config = dict(
    n_head=2,
    norm_place='pre',
    tie_embeddings=False,
    parallel_block=True,
    init='trunc',
    init_std_o=0.042,
    init_std_up=0.042,
    beta2=0.98,
    grad_clip=1.0,
    schedule='wsd',
    steps=4609,
    dataset='wikipedia_en',
)
Each number is 128 + 24 x the weight over its row's rms, rounded and kept within 0 to 255. Layers, rows and columns count from 0. The size above them is the row's rms in percent of the matrix's.

# layer 6 MLP up, 512x128, rms 0.55, rows 329-348, columns 96-127
size [105 129  92  96 102 103 100 107 105  92  99  88  86  95  95  95 104  98  93  97]
[[175 128 108 133 113 112  95 108 158 155 147 117 143 107 123 109 110 109  93 135 160  71  80  95 142 125  92 145 149 136 153 116]
 [136 123 132 125 122 173  79 133 106 180  81 141 143 130  96 125 148 133 108 111 110 147 156 105 177 130 124  73 130 137 137 126]
 [111 160 129 122 146 139  77 133 136 146  91 132 121 141 128 123 110 145 132 128 122 110 131 118 118 153 132 157 110  75 128 187]
 [115 134 173 120 111 160 111 118  89 161  93 134 193 125 160 113 123 128 118 124 157 133 130 142 132 126 122 142 141 154 106 120]
 [127 107  98 152  94  94 146 139 127  93  96 154  77 102 154 137 107 164 112 174 169 147 112 165  72 148 135 164  86 101 124 140]
 [123  97  95 160 142  96 129 118 106 137 133 164 146 157 127 126 111 153 136 141 144 173 134 153 124 111 172 151 143 153 112 113]
 [147 121 111 113 142 126  97 147 108 155 120 124  90 127 151 101 136 121 139 108 115 173 123  92 121 115 119 184  76 120 118 156]
 [174 102 115 138 113 116  82 118 134 148 133  91 142 146 113 127  88 112 135 163 139  86 113 109 107 132 163 126 130 123 110  61]
 [197 107 141 114 101 126 158 116 133 138 146 133 107  66 147 132 146 110  89 157 147 151 132 154 117 109 132 119 120 137 129 106]
 [137 138 145 124  82 135  95  99 113 141 121 134 148 136 161 130 141 132 146 129 104 146 141 130 131 171 122 117 113 133  94 136]
 [154 132 118 103 123 163 183 105 123  81 148  88 116  94 151  92 130 115 138 127  88 131 153 116 152 113 122 140 115 124 125 123]
 [115 147 162 129 159 147 169 116 135 105 105 113 120 124 126  90 119 150 123 155  93  97 153 125 129 122 148 127 181 118 194 130]
 [110 112 161 108 112 138  82  96 122 158 153 117  90 151 114 105 135  88 116 149 156 149 157 121  74 111  99 120 136 126  90 130]
 [135 106 135 138 110 150 104 122 109 116  69 140 145 173 115 110 125 128 138 149 109 137  94 126 110 123 122 153 149 149 124 141]
 [155  84 171 100 132 123 108 158 128  90 163 100 114 143 124  94 135 133  86 103 137 118 150 116 111 125 166 185 157 139 151 164]
 [169 126 151 144 147 117 130 123 165 143 111 108 122 143 131 119 128 101 155 129 114 124 160  85 166 190 144 185 133 150 108 126]
 [ 92 137 125 119 128 140 143 173 129 132 136 148 172 123 173 112 115 145 111 128 132 113 103 137 153 131 138 169 174  79  99  71]
 [116 166 127 129 127 131 128 157 136 156 161  68 110 171 131 116 105 114 177 126 141 129 104 131 127 159 165 106 126 133 126 112]
 [161 150 172 126 141 120 111 122 118 190 134  91  81 130  97 172 115 114 124 144 113  87 165 142 118 124 160 105 143 105 160 125]
 [113  85 182 132 115 101  99 117 119 150  97 114  97 138 123 144 111 133 112 150 149 145 134 172 123 110 106 117 132 137 121 148]]
# layer 6 MLP down (transposed), 512x128, rms 0.555, rows 329-348, columns 96-127
size [118 122 100  93 104 122 104 112  97  99 103 108 103 100  94  94 100 105  96  98]
[[133 112 139  89 181 127 172 138 151 102 121  97 159 115 134 105 141 134 128 165 141 130 127 108 118 125  81 123 120 154 133  82]
 [162 138 134  69 132 173 148 134 146 100 116 140  73 127 118 162 131 103 131  99 173 104 158 134  99 109 127 144 157  55 162 117]
 [154 121 136 129 161 119 116 112 124 132 147 130 104 135  87 127 111  96  85 113 114 138  90 143 110 164 151 133 111 175 117  99]
 [143 111 150 105 120 129 133 135 118  93 140 121 150 115 114 145 136  90 134 161 157 146 164 120 115 126  89 133 172 117 155 132]
 [ 96 107 145 153 157 122 135  97 113 153 103 163 141 139 108 129 161 119 150 152 116 146 105 176 134 150 157 123 180 132 126 106]
 [ 94 142 113  43 104 134 124 158  97 149 123 128 119 127 128 170 159 117 123  99 154 151 114  89 137 153 140 124 133  98 162 120]
 [ 96 106 161 143 149 167  82 137 122 139 127 166  93  79 150 134 139  69 149 144 153 141 126 115 128 148 128 178  94 159 125 131]
 [108 140 139 153 100 155 152 155  99 107 160 122 108 135 127 114 165 111 110 103 127 154 117 114 105  89  89  99 137 143 119 101]
 [111 196 185 112 130 140 165 116 118 124 133 159 161 151 153 138 102 111 119 116 104 130 178 147 101 113 119 145 128 105 128 126]
 [136 121 128 113 159 135 168 194 161  83 133 138 109 153 101 147  94 142 137 111 124 139 124 100 155  89 133 127 136 160 102 106]
 [105 114 151 144 107 149 104 129 172 135 106  89  96  94 172 107 137 111  94 117 158 117 125 122 150 141 150 151 131 135 110 152]
 [ 98 181 131 125  99 134 160 120 136 103  61 103 155 132 105 127 121 119 121 152 170 123 135  97 143 148 151 142  93 139 175 128]
 [113  82 126 129 141 145 107  96 155 158 138  87 166 110 110 165 145 141 127 120 138 127 178 137  81 158 128 112 130  91 106 125]
 [114 123 164 126 151 132  97 119 120  88 137  99 144 110 139 113  64 115 155  82 130 150 110 178  99 132 130 110 120 110 110 118]
 [126 114 120 113 131 143 149  73 135 182 122 136 150 104 107 114 126 125 110  95 130 191 135 189 101  99 100 156 138 140  76 164]
 [115 146 158  82  81 130 145 181 151 179  85 123 122 130 117 120 187 112 136 166 112 189 134 158 180 100  97 146  98 100 131 119]
 [136 117 128 138 114  92 119  98 145 126  81 126 128 126 123 105 143 102 151 127 106 120 151 128 142  65 126 175  87 107 110 137]
 [115  94 125 132 149 131 114 124 117 149 161  77 121 113 135 129 144 151 135 124 142 138 163 154  93 151 155 151 139 152 114  84]
 [133 121 120 113 122 127 121 130 131 115 111 191  95 122 137 138 130 121 108 129 146 184 121 155 121 129 181 117 140 169  88  83]
 [138 156 126 109 125 174 151 127 137 119 110 106 133 132 120 124 102 112  85 107 176 108 104 134 117 102 121 124 113 149 145 175]]